{
  "n_layer": 16,
  "vocab_size": 16384,
  "norm_eps": 1e-06,
  "rope_fraction": 1.0,
  "init": "uniform",
  "init_std_o": 0.0,
  "beta2": 0.98,
  "weight_decay": 0.12,
  "decay_shape": "pow",
  "doc_mask": true,
  "train_tokens": 1038000000,
  "steps": 6748
}
Each number is 200 + 40 x the weight over the matrix's rms, rounded and kept within 0 to 999. Layers, rows and columns count from 0.

# gate: layer 6 MLP gate, 1728x512, rms 0.0588, rows 902-936, columns 0-63
# up: layer 6 MLP up, 1728x512, rms 0.0597, rows 902-936, columns 0-63
# down: layer 6 MLP down (transposed), 1728x512, rms 0.0582, rows 902-936, columns 0-63
gate902,245,165,172,159,200,177,169,211,268,215,196,234,189,183,244,224,192,209,242,209,198,202,230,188,172,164,165,150,166,234,224,286,169,198,233,198,139,179,227,267,162,230,177,218,148,177,241,105,122,181,262,244,184,185,233,181,179,165,172,202,136,153,180,140
up902,173,160,160,139,239,223,270,236,184,248,170,169,174,179,140,192,211,184,198,208,243,123,241,202,135,145,116,193,240,170,172,198,254,248,207,185,245,192,184,155,181,203,152,166,241,176,150,164,177,232,171,192,198,188,236,224,165,152,166,219,188,287,167,173
down902,203,198,189,197,70,193,287,223,209,202,245,186,251,199,185,85,203,141,133,207,158,223,177,180,238,184,222,153,161,223,172,176,222,186,182,195,240,206,118,185,242,190,225,165,218,153,180,239,193,184,137,172,160,220,146,246,212,200,184,236,149,164,165,215
gate903,96,200,222,245,151,205,265,157,268,231,181,181,192,91,185,239,245,244,213,205,228,166,267,192,202,250,238,233,240,156,292,165,178,193,212,210,262,215,227,192,260,62,171,166,212,193,175,225,187,203,130,263,261,176,196,251,273,226,199,239,166,205,166,268
up903,199,201,119,139,133,162,236,183,164,222,216,204,231,192,173,189,240,167,178,172,128,148,185,223,222,208,282,197,163,257,208,201,217,199,197,182,214,154,237,194,231,204,205,164,199,243,208,104,210,189,199,158,192,250,209,137,260,214,221,219,177,159,120,195
down903,163,184,185,142,284,217,177,242,215,106,197,186,235,207,197,174,201,157,179,211,179,166,203,234,153,196,156,125,184,210,147,212,257,152,164,221,318,288,177,164,266,200,167,231,243,210,145,317,265,239,219,173,191,308,174,209,218,189,243,256,107,142,196,208
gate904,288,141,165,214,183,181,192,215,212,173,178,206,145,121,176,264,193,210,218,215,203,225,194,218,227,222,108,153,178,158,294,185,138,281,209,187,251,180,227,182,211,190,166,130,147,206,264,209,156,276,123,210,185,224,232,110,228,182,294,258,172,183,232,220
up904,79,152,203,283,243,148,219,201,149,232,130,156,207,233,228,220,167,206,182,104,206,158,284,215,180,198,210,222,257,168,224,152,194,129,194,201,265,239,222,175,219,176,113,159,190,190,191,168,147,152,204,218,181,151,202,236,238,198,157,158,167,178,238,158
down904,148,167,235,268,205,242,170,141,233,224,190,275,191,153,180,199,244,244,160,251,225,204,163,174,243,182,158,263,250,206,154,228,162,218,135,207,166,189,206,210,237,209,206,206,151,219,241,173,203,217,278,203,182,140,165,188,181,168,123,147,182,157,202,152
gate905,167,172,227,150,201,168,209,165,106,167,170,207,151,167,185,174,192,126,212,180,175,146,137,172,202,221,211,209,147,181,232,220,203,235,180,120,130,163,179,150,221,275,210,173,201,185,179,259,194,187,271,217,162,233,204,143,198,146,233,193,209,196,265,193
up905,151,223,221,192,166,170,152,201,168,245,152,132,225,159,210,216,174,187,233,240,206,227,202,172,264,117,180,224,179,164,124,200,218,247,211,142,213,189,195,114,137,219,163,145,231,208,259,151,212,220,247,216,206,196,271,166,279,194,189,165,185,181,242,129
down905,234,226,186,257,210,189,185,173,259,190,260,213,175,187,197,180,250,178,134,193,166,232,154,284,217,177,209,260,137,171,222,237,206,120,148,303,304,194,260,235,186,198,201,298,201,191,226,151,240,224,183,222,224,200,151,181,175,117,232,205,230,209,103,175
gate906,158,149,230,113,130,68,176,200,195,216,199,129,231,157,196,242,186,164,224,239,196,177,246,176,228,264,214,185,215,180,247,197,267,176,187,193,195,63,187,182,229,173,190,192,255,171,260,232,174,212,219,236,212,240,280,190,246,97,250,173,233,179,99,174
up906,162,165,135,136,225,203,250,231,229,226,164,238,152,233,175,248,133,192,184,168,184,228,218,253,141,194,214,148,234,251,141,162,144,176,166,207,218,216,239,158,182,181,234,140,212,135,216,194,207,255,236,193,211,183,160,124,227,188,135,218,195,166,252,230
down906,188,179,212,140,187,202,161,241,129,113,215,201,185,215,184,193,161,207,196,187,149,213,168,211,168,263,206,195,170,241,190,249,208,202,143,183,187,168,123,230,174,211,156,195,184,158,178,155,207,254,291,242,187,268,263,260,233,134,192,284,189,128,217,228
gate907,214,182,256,192,189,182,127,228,217,230,197,227,191,123,177,208,126,170,129,189,198,231,227,216,152,199,201,203,189,206,152,237,209,266,257,180,150,156,250,192,157,145,183,186,262,128,200,255,212,251,181,171,211,172,210,216,217,211,270,203,198,212,282,148
up907,179,200,262,233,196,220,181,257,210,187,203,201,141,151,237,169,179,142,248,146,219,133,223,243,216,222,152,245,195,272,157,262,259,180,259,229,219,175,190,210,193,183,153,209,197,169,258,159,195,188,170,211,161,140,265,296,203,226,196,192,272,192,236,161
down907,192,186,193,148,204,221,280,217,162,179,229,218,210,228,188,163,242,226,176,135,153,274,198,239,223,167,168,195,178,227,237,260,290,172,185,208,160,216,167,217,195,234,175,182,189,198,153,145,226,126,224,100,255,196,248,242,202,159,161,281,220,173,209,159
gate908,179,150,188,195,267,117,239,192,149,203,235,178,225,278,235,204,189,239,148,201,175,242,254,165,276,203,180,192,147,94,198,167,243,192,193,204,235,189,222,208,334,204,138,230,229,121,176,166,179,198,163,227,238,260,178,145,186,152,225,157,208,106,265,269
up908,251,162,159,138,246,261,169,202,218,249,177,222,226,130,193,159,191,176,166,279,278,172,158,264,178,228,281,163,186,161,205,196,189,252,158,139,279,206,217,156,224,174,231,248,202,202,159,175,202,221,162,170,181,155,228,194,239,237,149,228,185,212,183,138
down908,178,285,225,235,204,232,215,207,170,224,129,179,214,209,99,111,236,242,138,193,215,240,238,184,184,187,165,218,113,173,214,211,193,148,209,214,181,228,169,148,224,211,142,240,244,233,305,163,184,157,208,171,228,243,260,200,157,146,217,156,230,196,232,241
gate909,237,251,176,194,161,158,226,131,204,295,178,232,179,178,138,135,118,200,188,253,236,248,185,226,161,228,205,218,123,197,98,242,172,192,180,161,184,110,264,240,278,190,244,164,172,161,218,174,154,151,185,229,217,121,247,216,199,211,278,124,194,239,223,301
up909,260,208,161,192,163,203,164,150,156,225,242,278,170,201,179,203,314,152,238,164,204,267,145,199,199,199,207,186,209,159,253,210,175,143,257,237,144,138,258,166,173,202,179,171,272,244,240,174,136,163,235,192,233,198,148,161,212,254,185,225,145,209,226,181
down909,227,234,251,162,203,203,286,242,220,154,210,179,207,178,220,209,212,144,159,212,216,194,162,213,250,232,219,225,192,244,245,170,181,239,216,259,123,182,145,153,248,220,156,140,253,168,212,189,154,182,165,201,145,201,179,185,195,177,156,142,239,278,236,150
gate910,155,230,123,241,147,181,265,207,207,293,192,202,162,242,222,229,103,197,178,171,163,214,226,258,164,266,192,199,200,214,212,210,158,243,214,246,173,239,206,206,202,203,236,128,247,166,168,195,193,147,204,261,231,115,178,126,227,181,194,220,215,281,192,205
up910,205,226,190,197,266,220,240,152,132,210,251,156,260,204,162,214,158,214,181,167,244,265,249,250,196,160,195,159,233,198,218,118,141,137,243,148,207,244,259,273,153,139,172,210,159,176,250,167,183,192,157,183,226,204,199,240,242,192,239,223,210,187,193,260
down910,216,218,256,272,152,203,207,160,233,187,144,167,124,131,102,244,186,205,269,115,250,192,211,169,170,168,277,161,246,193,238,255,200,219,206,228,181,217,192,265,153,208,202,154,191,243,201,188,260,212,175,207,179,152,223,141,187,248,181,215,89,249,185,208
gate911,199,166,199,116,202,165,261,153,119,245,194,219,205,187,289,276,177,203,206,174,184,187,190,159,183,201,221,292,165,231,267,150,205,188,199,205,214,236,156,250,176,181,269,164,205,112,199,120,172,211,183,274,185,130,217,208,171,173,240,267,262,165,215,223
up911,167,127,199,203,129,276,255,135,173,228,227,238,208,167,236,271,294,272,113,201,247,176,174,129,243,244,248,125,148,234,202,174,197,225,205,119,321,136,180,170,108,190,153,199,161,214,194,214,215,169,170,160,218,192,142,222,168,166,174,196,199,200,180,169
down911,167,267,183,224,228,212,114,128,275,158,181,244,171,208,156,122,259,190,276,210,184,199,245,247,159,203,166,170,123,264,212,189,166,258,230,208,168,207,150,154,111,202,194,157,159,221,254,179,196,276,197,166,230,276,148,219,297,216,140,201,182,269,235,275
gate912,239,221,247,225,201,221,212,182,182,157,118,220,225,212,214,190,201,167,227,187,166,152,234,250,186,139,196,133,231,167,185,265,207,174,199,240,215,187,209,167,216,160,138,186,173,185,196,190,186,165,148,206,168,258,188,175,235,158,199,121,110,212,208,197
up912,147,207,258,238,146,201,232,217,214,133,202,191,235,230,213,183,163,279,187,196,207,229,192,246,161,228,255,270,263,219,216,193,231,149,137,219,211,144,179,206,216,158,155,193,194,143,186,198,169,179,173,164,150,204,103,224,174,164,132,181,266,214,178,179
down912,257,168,134,137,159,207,182,206,165,158,157,164,199,250,219,240,130,213,187,249,243,167,165,281,191,140,248,160,244,214,201,203,202,191,195,166,228,208,133,204,198,288,185,157,309,180,233,198,220,266,182,205,175,221,222,266,228,173,243,193,202,185,209,207
gate913,119,256,194,179,167,224,221,168,184,230,186,223,203,190,205,207,221,210,175,83,228,168,156,167,190,172,206,247,211,135,219,219,208,207,181,245,214,212,243,245,234,223,227,186,200,109,189,253,282,185,270,167,197,174,240,184,308,242,240,233,195,195,229,253
up913,232,226,165,180,140,236,204,194,231,145,225,258,225,181,178,171,230,212,125,185,207,226,212,208,181,167,205,158,229,159,231,238,249,227,169,167,233,147,223,199,215,177,247,177,131,154,225,215,269,216,187,235,151,196,258,170,192,228,185,177,258,142,240,161
down913,184,166,140,282,186,147,183,193,187,223,232,205,162,213,149,225,177,159,275,192,171,225,160,173,219,129,183,216,220,201,229,242,161,222,226,244,225,282,216,223,218,213,154,199,216,199,143,264,145,224,261,184,207,128,134,281,179,202,208,191,202,246,190,199
gate914,174,212,222,168,251,167,246,132,243,205,190,165,244,185,143,234,197,196,185,241,200,178,186,249,211,160,194,201,147,226,174,189,240,222,205,246,214,216,228,173,193,153,264,194,184,142,198,174,155,159,206,234,163,148,186,193,236,231,223,172,210,222,202,211
up914,238,232,140,218,212,165,208,182,186,208,136,228,309,168,229,103,223,183,188,183,163,127,221,218,244,239,233,176,189,204,190,245,173,215,154,223,181,132,237,186,172,266,212,204,198,147,227,229,156,204,138,200,185,149,275,200,192,248,239,212,194,229,154,230
down914,153,229,159,246,175,232,198,186,152,204,189,257,295,217,220,244,196,195,151,220,147,233,248,239,201,227,192,185,115,241,292,266,217,211,217,170,172,234,156,182,245,183,196,188,238,213,224,175,224,200,175,213,217,162,246,178,159,233,230,123,230,229,177,199
gate915,131,238,259,199,254,151,243,159,180,181,123,170,150,152,229,265,141,236,234,135,252,185,101,181,173,183,167,138,152,169,212,172,193,189,235,172,169,154,222,117,192,176,231,220,194,140,221,190,187,218,170,258,194,218,228,134,255,190,170,232,166,218,181,206
up915,189,166,221,271,179,212,208,186,205,168,169,224,244,187,273,231,251,208,160,283,156,219,218,197,274,228,181,135,221,175,162,223,239,164,161,220,235,263,256,120,235,190,155,284,211,191,156,145,191,218,249,147,208,267,196,208,209,230,190,213,132,249,233,219
down915,140,215,127,254,192,195,202,272,232,171,192,169,198,178,230,217,247,192,213,208,258,141,215,211,221,151,95,177,179,243,243,164,184,214,309,161,213,258,209,237,172,133,215,119,214,246,186,157,183,292,238,198,191,215,206,201,220,302,254,196,215,216,244,197
gate916,128,236,203,227,166,275,196,175,272,246,219,212,165,230,182,154,253,227,162,156,209,130,244,270,243,230,252,238,218,166,214,167,164,238,177,229,100,183,168,212,147,210,174,177,170,199,186,190,161,183,200,254,122,150,231,157,248,233,213,179,185,253,247,244
up916,192,248,206,167,168,253,260,269,193,201,210,165,260,195,234,91,188,227,213,183,263,209,136,205,270,193,160,197,177,187,222,195,250,251,276,72,65,257,179,187,205,159,192,184,229,218,197,267,238,193,204,249,153,165,182,125,259,205,228,131,194,188,211,200
down916,258,195,148,226,142,182,216,126,211,215,169,188,268,181,206,202,213,160,194,243,173,143,196,142,126,188,265,161,199,215,180,242,112,161,162,283,230,189,236,238,171,234,169,227,187,190,226,280,308,299,200,188,273,187,217,182,245,180,225,187,236,243,160,212
gate917,164,215,259,226,166,248,232,192,137,215,215,265,203,174,209,165,125,207,216,165,213,270,180,167,295,301,175,195,165,219,210,207,180,179,163,255,182,192,191,200,198,166,192,212,228,190,241,275,129,181,216,238,271,200,198,228,240,153,260,173,228,218,229,164
up917,136,203,227,137,177,210,195,113,193,218,239,132,255,197,182,182,171,217,225,277,262,178,175,208,202,167,159,205,291,221,211,224,200,197,174,223,201,191,216,148,152,164,246,280,167,222,190,208,117,127,191,173,160,220,237,217,179,209,126,256,195,233,232,233
down917,178,212,180,264,190,229,234,206,127,136,144,261,146,160,198,222,279,215,274,204,244,166,227,82,177,193,261,208,193,189,316,211,128,240,251,188,204,171,239,118,157,141,166,241,192,193,261,215,110,264,150,233,218,255,242,200,157,248,230,198,175,252,172,140
gate918,190,115,300,192,263,157,208,153,216,214,236,185,236,109,179,206,143,225,243,163,240,138,259,231,170,142,265,207,189,147,174,193,228,202,269,241,121,142,137,213,182,180,188,156,269,155,212,186,243,187,150,254,200,179,161,180,216,193,167,192,177,155,239,231
up918,213,284,202,156,176,182,212,172,208,155,211,169,219,198,128,164,190,177,138,169,220,276,158,228,217,185,156,180,226,184,200,192,204,282,180,213,223,184,184,242,147,158,198,136,232,163,189,305,184,216,179,172,198,222,194,209,210,271,208,251,179,211,232,124
down918,166,145,212,291,245,295,224,220,155,201,175,197,220,207,227,163,121,173,152,155,196,151,173,204,192,130,148,291,195,189,183,221,241,169,119,254,191,232,210,252,220,233,261,195,97,184,132,185,217,224,175,222,178,230,220,156,189,223,233,177,196,186,127,216
gate919,278,229,163,227,219,126,252,206,211,165,197,158,199,215,126,250,173,145,166,203,255,249,169,279,194,197,229,243,236,260,184,221,244,236,146,236,227,174,221,259,197,209,232,187,261,189,231,160,246,231,249,216,168,148,209,196,236,270,281,257,146,228,260,239
up919,267,228,207,208,246,228,210,158,199,144,180,168,219,132,269,135,206,173,234,194,222,174,188,234,191,138,204,172,165,231,231,217,205,193,219,245,290,164,273,215,253,210,205,174,132,203,251,192,232,196,188,140,228,256,193,145,231,110,244,173,118,204,137,257
down919,185,190,148,191,216,148,136,180,220,290,226,244,157,218,233,194,218,172,197,228,173,210,182,255,200,195,278,252,169,267,223,229,234,179,240,176,207,99,182,208,171,90,179,117,285,200,204,180,153,179,164,244,239,227,179,222,273,187,246,132,128,282,175,164
gate920,217,197,172,189,234,191,202,161,221,184,167,205,222,181,160,167,253,221,200,225,268,248,148,184,240,220,201,220,224,267,212,217,216,185,212,147,233,237,114,165,227,177,210,247,216,213,115,271,259,268,164,204,170,194,226,177,273,177,221,138,230,163,205,234
up920,238,175,224,239,185,126,263,181,234,253,126,162,201,154,151,174,193,140,240,272,224,237,217,164,230,205,216,226,183,178,130,239,194,264,290,134,203,172,159,126,164,193,176,260,186,197,161,163,187,151,115,188,258,175,205,99,205,269,198,203,258,199,235,172
down920,237,152,230,171,192,171,191,166,225,219,144,259,190,153,166,153,202,187,271,186,262,195,253,167,223,277,251,182,183,242,261,250,178,194,173,204,217,210,184,157,260,187,122,170,171,243,131,209,178,203,186,256,213,197,183,280,235,226,216,196,149,227,245,209
gate921,180,160,210,191,195,306,250,132,232,236,121,226,298,194,178,169,127,269,254,200,180,164,222,246,205,183,132,212,284,212,225,244,167,230,194,227,215,221,157,111,189,150,179,148,284,170,165,244,144,201,188,148,203,172,188,156,260,219,178,209,249,138,195,261
up921,297,228,205,240,179,185,309,208,223,195,237,180,189,176,184,159,211,194,241,213,211,215,251,183,227,180,106,191,225,201,220,261,235,184,148,133,210,139,137,236,238,181,221,231,180,141,248,155,218,217,170,221,200,229,231,131,118,217,262,247,278,195,160,167
down921,219,247,158,173,177,281,269,182,208,223,237,257,212,150,201,110,173,138,128,179,161,171,218,258,206,180,164,248,248,132,252,249,132,156,165,164,237,256,213,191,100,209,183,228,249,164,216,247,193,161,220,207,195,137,228,185,233,210,217,156,212,206,214,271
gate922,212,215,224,142,185,143,179,197,183,217,205,202,134,177,183,167,197,198,303,178,189,217,181,169,170,172,147,185,187,173,300,117,185,233,213,163,241,182,219,235,177,218,180,137,144,91,213,174,157,181,169,288,221,207,241,208,252,222,226,176,188,245,305,223
up922,151,256,206,212,132,225,204,190,216,249,131,249,245,189,180,213,180,163,184,135,193,192,261,282,223,175,225,205,143,227,259,185,191,177,263,145,132,196,192,241,163,217,180,255,195,235,174,199,206,186,192,207,189,227,302,157,203,259,171,182,209,146,172,233
down922,140,167,177,227,155,231,199,192,272,246,214,230,154,206,180,177,170,193,258,257,262,194,173,225,251,212,204,287,134,170,171,158,152,260,246,250,175,222,182,195,197,177,208,201,242,209,187,186,234,157,220,181,234,284,261,224,178,187,258,275,183,200,254,260
gate923,205,160,179,161,221,194,202,159,215,238,114,182,211,208,244,170,192,110,197,210,173,132,190,164,148,204,197,218,191,191,202,126,236,202,209,190,129,135,205,193,297,210,156,152,179,202,163,159,199,207,180,246,228,258,164,172,191,151,269,232,174,284,151,189
up923,196,226,267,136,182,171,172,244,226,171,173,245,188,272,153,205,229,245,239,264,206,250,193,209,124,141,116,223,171,244,189,185,232,238,253,218,130,140,258,185,207,174,223,185,182,189,206,173,215,212,214,256,158,189,219,208,183,191,270,200,251,152,149,237
down923,205,249,161,203,157,146,80,166,181,188,205,202,238,192,203,233,174,217,142,206,133,232,253,122,234,321,238,203,266,155,217,168,201,178,211,204,274,193,182,176,160,245,185,165,141,183,183,170,224,180,182,191,221,212,192,264,155,199,158,239,172,226,220,179
gate924,227,166,220,188,159,195,254,204,259,238,208,196,183,180,197,196,145,207,178,178,178,187,203,173,179,213,287,205,218,187,155,182,138,236,239,186,207,202,220,120,253,260,250,200,274,209,190,199,174,177,135,246,205,153,157,205,173,245,260,100,191,210,229,181
up924,190,215,267,223,213,210,206,231,186,223,266,209,277,186,164,265,274,155,236,210,219,199,250,218,201,209,211,273,199,275,217,259,260,270,148,195,180,184,130,212,211,248,218,115,189,105,179,124,184,142,173,173,211,228,276,193,183,200,235,120,189,209,244,207
down924,127,181,229,274,200,287,156,170,226,164,205,148,235,204,211,284,278,236,185,206,133,189,246,262,240,126,224,205,213,217,256,313,179,213,225,254,136,168,165,208,244,174,158,194,113,238,181,177,198,240,213,179,211,202,288,238,209,205,163,205,155,211,306,221
gate925,225,181,249,239,210,224,202,194,182,162,166,242,200,252,129,158,203,224,197,230,223,213,176,259,102,157,134,225,184,189,146,208,191,223,223,162,156,188,129,229,195,152,204,119,223,146,169,258,210,248,261,205,201,214,167,183,235,154,210,138,222,198,279,265
up925,215,227,198,244,216,214,175,239,256,229,135,181,212,205,202,158,246,195,221,137,247,168,319,215,160,218,288,182,222,229,261,153,206,187,234,226,199,191,295,152,224,197,200,225,159,208,227,177,219,230,194,220,180,181,214,194,229,201,136,186,170,177,239,192
down925,150,165,249,196,211,144,212,168,218,193,251,193,173,213,168,198,222,212,247,170,317,229,156,219,145,263,241,236,254,123,249,231,184,157,161,193,182,198,186,236,175,200,187,194,214,191,118,230,247,175,268,164,176,208,188,173,179,206,193,149,218,224,238,214
gate926,178,188,218,186,172,187,74,181,179,136,201,226,178,180,212,293,166,209,165,169,239,230,242,229,183,246,172,209,161,276,214,248,185,212,190,144,250,178,213,138,171,221,156,185,193,243,229,186,228,198,206,204,164,221,160,123,197,235,253,188,167,195,232,184
up926,198,182,160,191,170,244,198,242,211,76,162,169,201,194,188,241,271,194,260,308,170,180,152,194,249,128,229,148,181,231,144,176,250,264,222,187,187,226,182,204,222,116,236,167,196,172,200,165,191,235,227,245,195,187,222,289,221,134,165,183,223,142,174,153
down926,208,165,247,247,202,240,182,224,255,146,169,233,194,110,183,226,251,237,261,241,185,184,215,228,152,187,201,207,150,218,196,217,228,212,214,245,169,177,177,231,274,228,230,193,217,141,182,195,244,305,165,262,161,211,158,199,130,183,179,152,215,158,237,173
gate927,187,246,228,152,218,178,162,165,156,189,255,262,215,221,233,214,184,205,280,218,291,161,220,183,215,141,151,215,191,185,240,241,208,171,291,191,266,113,130,183,231,179,244,247,191,194,185,168,166,185,177,143,201,185,243,160,186,144,147,179,115,207,239,222
up927,258,207,293,228,204,186,225,214,177,160,194,197,125,205,176,239,230,236,174,235,210,153,192,241,206,162,168,276,221,242,192,185,211,215,241,248,141,187,163,168,210,200,217,170,200,275,141,153,226,224,222,202,241,194,179,112,205,252,192,225,249,221,138,152
down927,209,173,128,171,190,169,205,158,228,234,210,194,254,232,265,164,260,174,213,174,276,182,181,204,137,236,201,119,180,189,232,226,232,219,171,164,221,207,197,249,219,183,223,149,184,201,202,271,224,242,224,160,279,159,175,156,204,179,177,195,301,203,263,251
gate928,179,143,174,180,183,238,192,169,223,241,191,221,229,278,150,164,191,287,230,224,229,198,154,172,276,189,258,187,206,212,278,318,211,227,218,226,175,212,251,232,252,248,154,204,179,208,168,190,147,260,209,210,160,181,174,176,270,120,209,110,262,173,220,107
up928,138,162,155,159,254,236,208,179,163,214,225,164,152,137,182,251,225,304,195,202,218,213,203,268,170,209,230,172,151,211,212,164,192,127,201,161,200,242,161,269,245,237,148,254,160,197,211,236,248,209,170,209,206,197,199,218,260,160,227,219,110,193,233,158
down928,163,140,233,209,263,131,217,248,219,216,172,241,166,225,288,155,179,241,206,225,212,187,113,185,241,204,252,194,203,148,195,244,203,275,205,197,188,230,188,230,233,241,218,183,223,244,169,270,233,231,196,105,162,183,166,178,203,187,154,184,170,179,174,196
gate929,137,212,189,203,117,72,228,205,212,225,263,183,194,228,162,215,181,181,240,192,165,148,147,140,294,200,215,241,188,212,118,224,174,242,170,171,169,172,124,125,215,219,165,179,215,161,210,159,247,139,228,288,197,205,225,183,212,121,134,186,211,175,272,235
up929,197,225,162,151,216,224,122,224,157,150,211,202,186,179,215,240,212,166,263,246,261,251,195,220,158,277,199,145,264,209,210,233,254,208,188,281,247,200,182,229,211,150,213,140,189,223,223,147,228,203,212,209,228,229,143,175,258,246,241,196,211,169,128,244
down929,187,171,259,191,190,260,190,277,139,152,171,219,181,172,183,151,249,227,187,180,209,179,249,243,197,145,199,208,309,187,231,212,220,135,193,197,217,267,114,265,195,203,182,163,195,137,164,277,182,221,170,235,204,258,234,244,186,213,158,159,268,201,239,162
gate930,182,175,144,238,177,144,213,176,223,219,225,164,117,197,151,236,213,244,213,214,275,193,233,229,180,143,99,157,258,225,257,187,237,186,212,145,189,219,210,236,179,232,261,167,154,182,169,212,182,156,305,223,218,160,164,172,223,152,211,223,198,230,170,310
up930,201,274,150,205,234,249,178,185,217,219,190,154,191,176,211,238,199,173,183,231,180,189,199,275,194,136,225,240,181,218,132,246,232,228,220,195,218,211,232,224,181,189,183,202,141,239,197,192,186,191,132,223,251,293,144,235,193,172,315,223,124,178,223,217
down930,167,185,180,181,165,142,183,205,218,234,147,169,226,251,214,216,200,200,215,235,175,237,165,148,238,221,122,236,196,232,213,178,199,166,208,277,150,203,146,176,263,160,228,222,166,201,227,197,200,178,216,265,195,178,170,195,213,201,281,205,173,216,175,257
gate931,114,274,168,266,263,166,220,245,132,199,217,225,227,206,230,225,199,160,213,166,220,175,218,180,144,187,187,285,196,163,144,171,282,248,221,224,212,217,145,178,172,149,176,197,163,183,134,201,146,201,163,170,176,241,182,134,196,249,129,133,161,194,191,194
up931,236,238,189,184,274,240,162,269,238,250,149,155,159,208,209,183,172,150,222,249,101,274,189,214,213,198,249,217,239,207,240,235,193,186,177,158,199,199,254,113,175,156,175,176,229,204,184,195,149,206,256,201,229,193,160,223,233,173,236,171,164,193,205,268
down931,202,227,244,170,228,193,189,236,144,228,194,192,224,236,135,200,178,226,266,221,186,155,167,191,253,154,206,180,193,218,189,172,195,173,219,106,158,144,177,251,155,202,260,148,162,187,154,185,239,147,154,152,180,271,148,207,248,154,272,241,262,237,215,172
gate932,161,177,270,251,158,212,183,170,245,241,174,224,195,109,131,249,290,186,200,219,263,262,252,210,198,192,200,202,157,195,237,235,114,197,183,195,192,307,155,168,180,164,208,191,178,225,238,266,134,238,162,302,143,212,158,214,185,174,269,227,229,259,239,164
up932,212,178,261,206,232,146,216,168,185,155,217,178,249,146,206,180,222,184,191,203,219,298,190,106,136,197,158,213,200,241,225,241,191,220,184,141,219,226,207,193,168,147,222,230,164,199,202,197,176,179,226,265,175,111,197,205,202,216,216,186,161,190,184,259
down932,210,235,257,258,218,294,176,292,234,221,267,202,203,219,198,122,182,218,247,178,218,228,186,176,199,203,179,314,129,261,183,132,222,162,160,169,235,236,262,201,195,152,204,165,214,204,240,293,215,170,240,188,105,153,143,209,161,178,157,251,200,256,141,243
gate933,239,197,133,252,151,259,168,163,181,204,158,227,219,204,105,126,152,207,156,226,127,183,191,241,201,175,172,126,221,204,241,180,139,207,267,148,173,140,208,96,161,205,215,119,245,189,269,246,109,178,211,230,220,231,97,198,143,231,221,163,134,194,287,233
up933,128,244,275,160,183,250,217,159,187,250,230,224,225,284,179,219,218,190,212,175,161,274,196,204,196,233,164,228,203,232,196,227,196,178,202,194,198,222,206,246,178,227,141,257,226,247,189,199,254,118,194,206,208,271,211,159,211,217,261,206,162,208,234,265
down933,181,229,190,219,198,195,165,210,249,245,150,133,234,177,242,223,184,281,172,245,182,234,228,128,189,163,241,245,148,183,228,247,131,189,245,207,133,176,196,191,182,237,249,243,204,247,231,243,208,184,250,235,214,247,169,280,270,169,251,148,175,232,241,242
gate934,220,147,216,250,196,201,255,244,231,269,192,146,208,225,160,195,221,119,222,217,222,140,156,121,196,156,204,154,146,192,269,155,219,225,158,198,221,172,208,180,218,133,198,148,154,207,205,154,226,228,193,220,258,188,168,240,194,217,229,131,206,161,227,253
up934,195,202,239,146,235,208,132,190,179,218,215,116,259,263,160,184,204,192,216,219,215,239,222,241,235,251,218,239,153,216,239,220,234,182,174,239,150,230,124,167,159,194,185,240,210,248,180,187,277,133,142,263,232,170,255,239,273,292,194,192,173,218,181,218
down934,255,191,177,181,147,215,190,239,175,241,205,244,212,187,201,197,225,196,147,187,202,193,238,176,204,191,236,219,164,197,201,169,196,195,193,197,226,203,169,179,237,270,173,192,278,177,239,122,233,180,145,196,181,238,249,195,127,185,237,134,252,230,246,201
gate935,216,213,180,268,189,210,227,59,190,192,217,195,222,164,162,222,229,172,186,187,208,171,222,193,189,184,263,131,172,200,206,199,246,215,208,236,115,182,207,158,191,257,173,257,229,204,228,144,258,207,152,222,188,149,180,173,230,286,175,189,203,249,221,130
up935,208,243,118,175,255,233,209,181,154,229,135,160,164,203,182,201,193,202,230,184,253,239,116,240,236,198,231,165,209,234,131,231,198,244,181,147,231,169,188,204,217,211,188,208,212,223,202,162,198,188,210,158,152,237,208,124,221,175,273,268,208,155,168,243
down935,241,251,246,244,149,218,154,203,232,201,244,260,182,236,139,144,249,227,253,171,280,227,247,231,131,156,99,171,292,194,285,194,213,213,135,273,116,214,188,175,145,168,237,279,175,135,189,265,192,225,164,170,211,182,203,132,175,139,209,266,133,173,165,172
gate936,192,207,215,179,130,190,243,189,153,149,190,204,165,226,170,292,172,227,185,216,270,201,214,108,174,149,183,187,141,224,199,213,176,201,227,197,179,234,203,133,276,115,198,238,110,167,77,186,172,215,175,231,313,212,226,131,178,216,214,246,133,229,173,189
up936,232,185,202,141,131,81,117,219,128,191,136,157,232,182,226,298,174,211,132,185,258,179,158,132,161,275,235,232,195,254,103,205,168,203,225,237,163,230,171,152,232,163,238,196,189,246,211,271,182,252,234,168,151,231,223,247,194,294,223,196,248,246,242,142
down936,255,223,283,188,224,183,165,181,240,194,180,195,139,242,206,225,166,177,179,197,208,259,227,184,147,117,176,162,208,208,180,211,140,160,194,221,228,206,140,101,244,161,192,242,164,269,162,247,228,184,260,205,153,176,223,195,175,290,159,135,165,224,293,130